{
  "n_layer": 10,
  "d_model": 256,
  "n_head": 4,
  "n_kv_head": 4,
  "head_dim": 64,
  "d_mlp": 1024,
  "vocab_size": 2048,
  "activation": "relu",
  "norm": "layernorm",
  "norm_place": "pre",
  "norm_eps": 1e-05,
  "positions": "learned",
  "qk_norm": false,
  "attn_scale": 0.125,
  "bias": "all",
  "tie_embeddings": false,
  "parallel_block": false,
  "init": "uniform",
  "init_std_qkv": 0.0213,
  "init_std_o": 0.0,
  "init_std_up": 0.0213,
  "init_std_down": 0.0,
  "optimizer": "soap_variant",
  "lr": 0.00457,
  "lr_mult_qkv": 0.7,
  "lr_mult_o": 0.644,
  "beta1": 0.95,
  "beta2": 0.98,
  "lr_head": 0.00489,
  "grad_clip": 1.0,
  "warmup_steps": 200,
  "schedule": "wsd",
  "decay_fraction": 1.0,
  "decay_shape": "linear",
  "final_lr_fraction": 0.1,
  "batch_tokens": [32768, 65536, 98304],
  "seq_len": 256,
  "doc_mask": false,
  "train_tokens": 312500000,
  "steps": 4935,
  "dataset": "wikipedia_en"
}
Each number is 200 + 20 x the weight over its row's rms, rounded and kept within 0 to 999. Layers, rows and columns count from 0. The size before them is the row's rms in percent of the matrix's.

# layer 6 MLP down (transposed), 1024x256, rms 0.175, rows 495-507, columns 128-255
087,194,200,170,186,188,193,195,212,184,179,215,216,215,178,183,199,217,181,202,230,187,263,172,193,216,254,195,205,192,187,166,203,198,231,202,231,230,197,177,192,192,222,203,191,199,187,204,195,221,226,184,164,190,211,220,226,189,207,180,183,200,205,222,215,183,207,161,188,221,192,202,216,196,207,200,186,178,195,193,206,197,179,207,204,179,181,217,185,207,219,225,223,200,192,192,204,162,193,187,207,226,187,200,189,227,219,188,204,221,226,215,193,213,198,199,186,228,205,195,262,205,203,167,187,169,178,168,168
108,191,200,256,206,182,218,185,182,204,210,206,178,195,208,172,214,231,242,180,178,218,223,178,199,225,168,201,175,183,257,152,197,180,196,218,223,236,220,259,235,212,177,214,208,186,196,198,202,208,252,221,230,193,210,215,215,186,182,192,166,179,192,229,192,221,215,205,186,196,208,198,224,243,189,213,209,207,213,192,221,199,223,178,196,215,122,217,199,198,184,208,187,215,174,208,219,235,174,193,201,193,194,198,218,202,214,181,224,238,241,197,181,174,197,185,203,180,193,187,159,174,219,190,221,211,226,192,204
105,211,250,206,164,182,194,191,178,200,196,205,210,200,183,194,234,226,169,193,191,197,224,211,246,213,196,198,175,178,204,178,250,228,214,192,212,195,182,202,192,193,192,178,221,188,258,186,210,190,227,237,226,192,204,197,202,191,189,208,179,170,172,210,236,216,239,162,176,219,203,222,201,162,199,201,175,204,168,217,204,180,203,224,228,214,216,217,197,219,214,204,223,224,198,212,232,193,138,185,201,190,187,168,165,185,228,197,208,200,201,198,220,201,218,230,208,175,192,210,210,211,231,212,197,174,208,182,240
101,212,176,186,214,180,220,193,181,188,194,207,184,201,233,223,211,221,209,190,189,217,196,199,205,204,196,185,184,216,170,185,187,188,174,197,182,162,182,173,177,194,215,210,206,198,184,204,172,168,226,222,216,203,205,166,230,240,217,251,210,194,215,165,181,198,140,165,189,181,208,187,179,228,220,187,203,218,184,182,212,206,190,185,191,192,216,212,201,234,213,175,216,168,228,226,192,181,187,157,223,173,238,173,197,211,201,202,196,205,185,190,226,196,206,203,192,181,218,182,195,172,231,179,145,209,218,200,217
101,199,181,241,196,224,181,221,205,180,188,191,171,214,193,204,208,184,190,159,185,229,162,213,181,179,183,176,213,272,182,171,195,198,179,195,210,237,242,174,227,207,198,203,181,203,242,194,219,223,218,213,223,207,189,164,211,210,195,197,213,209,196,212,224,177,209,240,208,179,219,184,176,206,194,175,199,211,224,185,198,212,216,170,189,180,242,199,208,185,190,212,218,219,194,182,215,192,230,195,174,216,191,189,220,149,198,197,206,186,187,185,231,183,161,214,184,204,189,193,211,210,221,193,187,164,196,183,212
098,190,214,213,193,150,199,214,224,216,185,168,182,195,205,183,220,181,212,210,217,202,228,209,189,171,243,197,206,213,161,183,206,229,227,193,208,221,200,177,215,174,192,215,214,167,195,151,194,199,233,243,178,155,191,173,210,204,206,214,189,231,205,227,209,223,162,199,173,186,186,213,195,203,184,178,254,201,246,197,171,173,158,208,205,225,199,214,241,224,187,185,193,195,206,189,239,170,220,229,227,211,213,191,227,200,188,168,176,186,212,192,183,197,220,168,166,198,190,166,200,205,216,196,207,208,188,233,210
088,216,183,174,197,220,221,201,213,225,176,197,202,211,192,222,179,223,173,213,196,213,231,167,192,221,174,214,192,204,213,216,190,224,205,207,186,224,201,161,213,217,219,213,236,220,183,205,197,207,226,193,194,201,204,207,184,211,212,275,228,206,172,173,177,194,195,177,172,218,184,219,211,220,206,184,170,204,197,207,178,187,183,216,188,230,195,211,212,123,200,182,218,185,202,186,180,177,206,212,180,172,210,201,161,220,177,206,215,161,208,192,226,217,210,185,160,183,156,240,202,219,185,221,192,159,213,190,215
107,190,153,163,207,225,250,200,204,158,210,181,176,244,215,207,186,205,169,201,187,218,211,228,192,215,221,201,182,201,184,197,189,186,214,211,191,153,169,200,209,200,226,206,199,200,189,220,203,198,229,189,255,196,177,223,208,196,224,182,206,193,186,203,216,199,197,188,177,183,208,153,222,196,191,188,155,225,192,205,228,170,194,171,176,221,209,187,182,190,225,205,187,227,194,179,200,202,214,173,183,182,243,209,204,219,162,231,182,188,203,197,208,207,182,188,204,188,190,190,219,222,185,179,243,207,176,183,191
101,203,191,214,171,242,196,176,184,207,184,202,192,202,190,163,208,218,200,140,174,209,182,192,240,176,216,198,240,216,205,223,223,207,220,189,184,196,207,186,178,216,180,177,176,182,195,185,154,176,171,197,199,194,210,219,201,196,221,183,194,179,204,191,177,252,199,171,131,202,203,204,165,227,192,204,168,219,179,175,174,205,203,181,222,195,186,239,162,186,194,202,209,194,171,171,177,209,189,230,202,177,201,194,181,206,195,202,193,256,234,201,185,200,184,216,222,189,193,193,207,191,209,221,164,194,224,220,182
110,230,197,212,174,214,241,200,237,209,205,212,200,186,191,195,184,187,178,231,214,158,178,191,197,198,215,216,183,234,190,198,203,189,206,240,196,209,183,191,210,216,184,224,193,182,209,225,196,211,179,214,205,196,202,198,204,238,200,191,184,226,194,200,144,207,222,197,180,200,184,177,181,207,214,213,143,221,250,167,198,174,206,188,238,188,209,169,206,204,189,169,205,205,216,213,192,218,213,169,196,213,179,202,193,196,187,194,160,208,207,176,195,236,205,199,215,189,179,203,203,223,195,227,193,192,195,214,185
102,207,231,211,199,174,225,226,218,232,214,225,204,200,238,192,242,229,145,146,171,190,211,182,188,241,240,190,198,152,181,179,189,197,210,216,193,229,211,145,208,154,214,213,222,220,170,209,203,182,195,213,254,190,208,189,202,196,169,202,170,190,239,184,201,206,247,200,235,187,188,171,222,194,217,205,220,193,195,183,211,188,196,220,172,217,230,192,210,167,181,212,210,201,206,216,162,178,238,170,199,170,172,196,209,227,185,209,222,208,209,202,203,208,185,204,214,205,218,187,178,206,191,228,178,178,176,209,200
099,219,223,200,191,174,205,205,191,214,204,206,204,202,218,203,149,206,183,183,221,204,184,230,182,187,185,205,199,192,194,184,197,228,228,182,194,239,219,191,194,206,155,227,181,193,205,150,188,168,151,179,189,191,193,196,225,165,181,179,206,196,163,223,206,194,185,170,224,195,208,226,208,185,175,197,201,225,200,225,200,204,174,195,174,185,138,198,188,209,231,204,229,181,151,197,202,203,190,183,228,187,206,222,238,183,198,209,184,187,239,216,201,197,203,235,175,201,195,196,170,206,208,177,193,190,191,192,214
104,227,160,173,224,164,200,203,178,167,205,212,192,204,211,199,182,214,222,210,213,213,210,203,193,222,224,198,173,161,190,168,190,182,229,200,238,175,203,182,171,218,164,197,195,197,178,195,183,179,190,171,153,186,195,235,186,187,183,197,169,194,196,206,190,179,245,197,229,193,183,215,190,192,212,188,216,184,181,157,193,188,206,232,206,190,196,240,236,212,188,212,201,206,167,191,203,198,177,196,220,194,193,210,219,191,235,200,218,203,192,190,175,187,201,192,194,201,192,153,248,191,230,202,204,178,215,195,191
# layer 6 MLP up, 1024x256, rms 0.176, rows 496-508, columns 128-255
098,197,246,209,196,185,195,189,220,206,173,204,195,239,193,189,201,210,199,201,194,201,224,194,225,242,173,215,184,175,210,193,195,235,185,209,199,220,218,201,186,204,207,213,193,187,179,217,239,179,200,197,197,237,197,205,236,189,186,204,183,197,223,183,213,205,187,209,185,175,209,226,201,188,199,226,208,186,203,215,198,201,202,203,223,193,197,177,220,184,224,235,220,215,214,181,229,186,197,184,186,198,218,220,169,196,215,208,203,147,163,187,208,177,215,233,204,217,201,198,190,190,192,201,162,205,208,200,181
102,207,199,218,231,186,204,240,175,205,238,231,208,220,191,155,203,199,204,206,187,204,203,171,227,209,222,182,165,198,159,198,245,229,199,180,207,221,193,194,165,217,184,243,217,227,193,183,246,197,235,205,210,198,245,181,243,203,176,208,203,212,168,176,201,200,212,213,198,211,186,215,179,194,226,172,194,206,227,197,210,169,218,207,199,213,195,225,219,184,195,191,184,206,195,229,170,198,217,213,225,197,207,209,233,195,218,181,218,235,186,240,216,195,177,203,203,208,226,215,166,219,223,183,222,182,194,180,198
099,179,224,210,188,188,201,186,184,192,189,185,190,207,194,210,200,209,197,175,203,200,182,226,204,189,185,208,172,225,173,188,190,182,199,183,193,225,213,189,181,216,180,201,210,207,244,172,175,217,208,213,201,178,193,224,238,180,184,222,208,190,220,225,175,223,192,230,196,200,186,187,222,198,215,172,239,180,214,251,183,197,212,203,260,197,178,198,195,217,167,211,246,200,190,189,207,202,177,199,190,180,181,213,168,184,211,197,182,221,221,239,215,196,194,182,204,200,184,191,169,212,226,198,219,196,200,181,160
102,190,200,194,198,200,205,198,148,187,194,244,209,231,198,208,192,157,230,199,169,222,211,229,203,174,187,175,203,240,185,203,223,187,229,176,175,211,182,152,182,171,209,180,217,205,188,182,166,219,182,253,216,180,198,187,206,204,225,221,226,177,187,202,214,194,192,258,206,193,200,189,182,183,177,182,193,207,204,212,215,153,218,237,173,201,195,165,207,188,166,183,202,205,207,208,198,222,208,212,203,186,169,214,204,179,194,188,198,198,147,176,158,205,203,188,197,188,205,215,185,192,166,206,179,205,218,190,174
102,157,209,203,191,196,193,185,214,175,176,236,210,193,162,175,209,164,221,213,176,212,186,215,212,180,170,189,219,201,169,208,173,216,215,175,200,199,175,218,188,222,183,174,233,202,212,180,212,206,189,202,210,202,202,177,192,180,227,208,208,213,193,224,221,213,198,195,220,176,164,253,165,177,171,208,192,232,209,183,192,199,214,215,140,220,159,172,209,193,222,183,224,202,198,200,215,196,225,200,239,199,176,226,214,197,245,187,205,144,191,186,175,206,186,220,174,208,199,180,194,225,161,170,182,218,211,198,195
093,188,212,195,202,202,245,181,236,209,194,222,179,205,172,213,165,194,193,217,175,205,194,175,192,204,173,198,184,165,194,239,195,213,197,160,219,219,210,159,249,210,194,212,201,210,165,220,164,243,180,148,176,202,183,196,190,210,164,207,188,216,150,178,167,189,169,200,180,218,206,215,202,215,168,193,216,211,195,198,217,207,181,190,214,212,215,196,215,177,198,215,182,199,218,151,171,199,186,188,196,209,236,171,164,178,191,172,226,178,192,196,216,169,176,151,212,192,188,213,214,209,222,199,195,201,190,228,185
104,201,212,194,212,178,181,206,207,193,144,184,221,199,179,227,211,217,220,196,189,206,187,198,225,199,203,197,201,214,194,175,185,219,241,153,179,204,178,176,223,198,208,197,241,241,246,202,195,204,217,237,208,144,140,192,222,197,200,194,217,238,244,181,164,255,162,169,206,188,182,209,197,218,211,203,168,201,203,214,190,196,202,190,208,196,187,179,190,206,226,178,180,200,189,199,223,206,225,202,186,202,193,229,169,208,188,209,213,211,212,191,227,168,199,188,176,160,202,205,194,217,210,218,223,220,191,189,209
099,207,220,206,196,220,176,174,213,229,171,215,228,198,175,194,188,196,227,205,192,210,229,194,184,215,219,173,216,216,196,185,208,210,198,218,207,211,163,181,231,222,228,209,162,222,190,232,186,193,201,227,230,184,181,203,213,210,209,224,192,184,202,184,206,205,176,165,208,195,217,212,192,182,180,195,199,214,196,203,187,188,220,231,201,217,209,191,222,198,232,226,198,173,204,200,232,232,176,228,192,182,214,201,226,218,206,195,175,186,240,218,202,177,210,193,224,187,193,237,181,210,206,212,169,198,187,161,179
110,229,205,208,183,201,223,209,186,206,207,192,210,216,193,199,190,180,206,184,196,177,191,192,214,197,225,180,172,213,177,213,200,209,201,198,210,228,200,168,190,166,193,185,219,173,177,174,204,177,219,196,210,190,182,160,203,209,210,218,176,217,218,207,201,205,213,197,181,189,185,174,211,220,204,183,213,224,184,233,172,185,210,188,224,191,230,203,196,160,263,164,198,221,204,182,216,218,208,213,194,201,208,231,215,205,215,199,160,176,210,235,197,241,220,219,222,206,205,252,226,231,172,187,188,192,192,204,209
099,213,158,219,210,202,219,199,203,179,192,203,189,190,211,216,196,195,197,176,212,170,242,239,221,229,174,201,197,229,195,196,223,195,207,179,176,181,205,203,159,173,227,196,185,212,175,207,175,203,198,196,189,206,214,240,215,189,202,199,195,194,169,195,172,185,181,189,186,196,168,249,192,211,214,205,172,172,210,171,206,180,198,179,188,212,206,221,232,214,171,238,219,184,229,181,192,225,219,244,200,210,195,191,192,181,228,216,215,178,164,176,199,174,185,187,188,198,199,199,255,220,215,233,203,218,178,154,196
098,194,189,246,210,189,196,196,212,201,160,212,195,204,188,219,167,189,163,210,208,212,199,206,223,226,206,219,163,174,197,163,203,176,183,244,188,186,175,207,193,230,237,210,175,198,213,187,213,211,220,217,170,210,226,185,195,219,217,191,165,216,195,189,217,212,249,231,173,231,195,195,197,214,207,217,224,211,198,181,188,170,164,200,220,142,184,187,214,199,216,196,216,180,237,223,181,180,185,194,173,224,214,206,178,193,181,191,210,144,230,203,180,149,188,219,202,163,200,218,225,204,180,255,213,201,214,220,220
105,230,231,201,181,188,220,226,224,215,202,233,199,186,230,189,216,182,164,195,189,183,202,183,216,182,202,187,174,156,210,222,217,202,212,196,170,205,216,212,208,199,234,167,218,184,199,185,151,194,172,209,214,204,228,209,176,217,214,205,220,199,187,223,203,186,189,208,227,222,180,218,186,174,211,215,231,177,222,223,205,221,158,188,206,211,152,192,224,208,179,166,229,209,206,171,203,210,152,169,192,181,215,176,159,231,204,198,202,226,218,196,180,200,202,242,198,171,180,204,182,211,189,182,216,208,202,182,235
105,172,251,184,177,173,204,207,226,194,139,222,221,219,210,210,206,169,230,182,186,211,208,192,214,216,184,209,214,214,194,210,207,230,208,203,193,188,205,198,217,214,173,187,186,226,171,217,198,191,217,225,194,189,180,215,208,165,185,202,187,217,215,202,217,204,193,218,216,221,170,180,193,214,177,215,224,211,185,194,200,216,198,217,191,229,195,178,151,170,199,208,201,202,179,180,192,186,190,198,197,187,233,178,190,215,215,197,215,218,240,200,209,224,173,198,170,202,197,216,189,212,219,194,178,218,157,229,202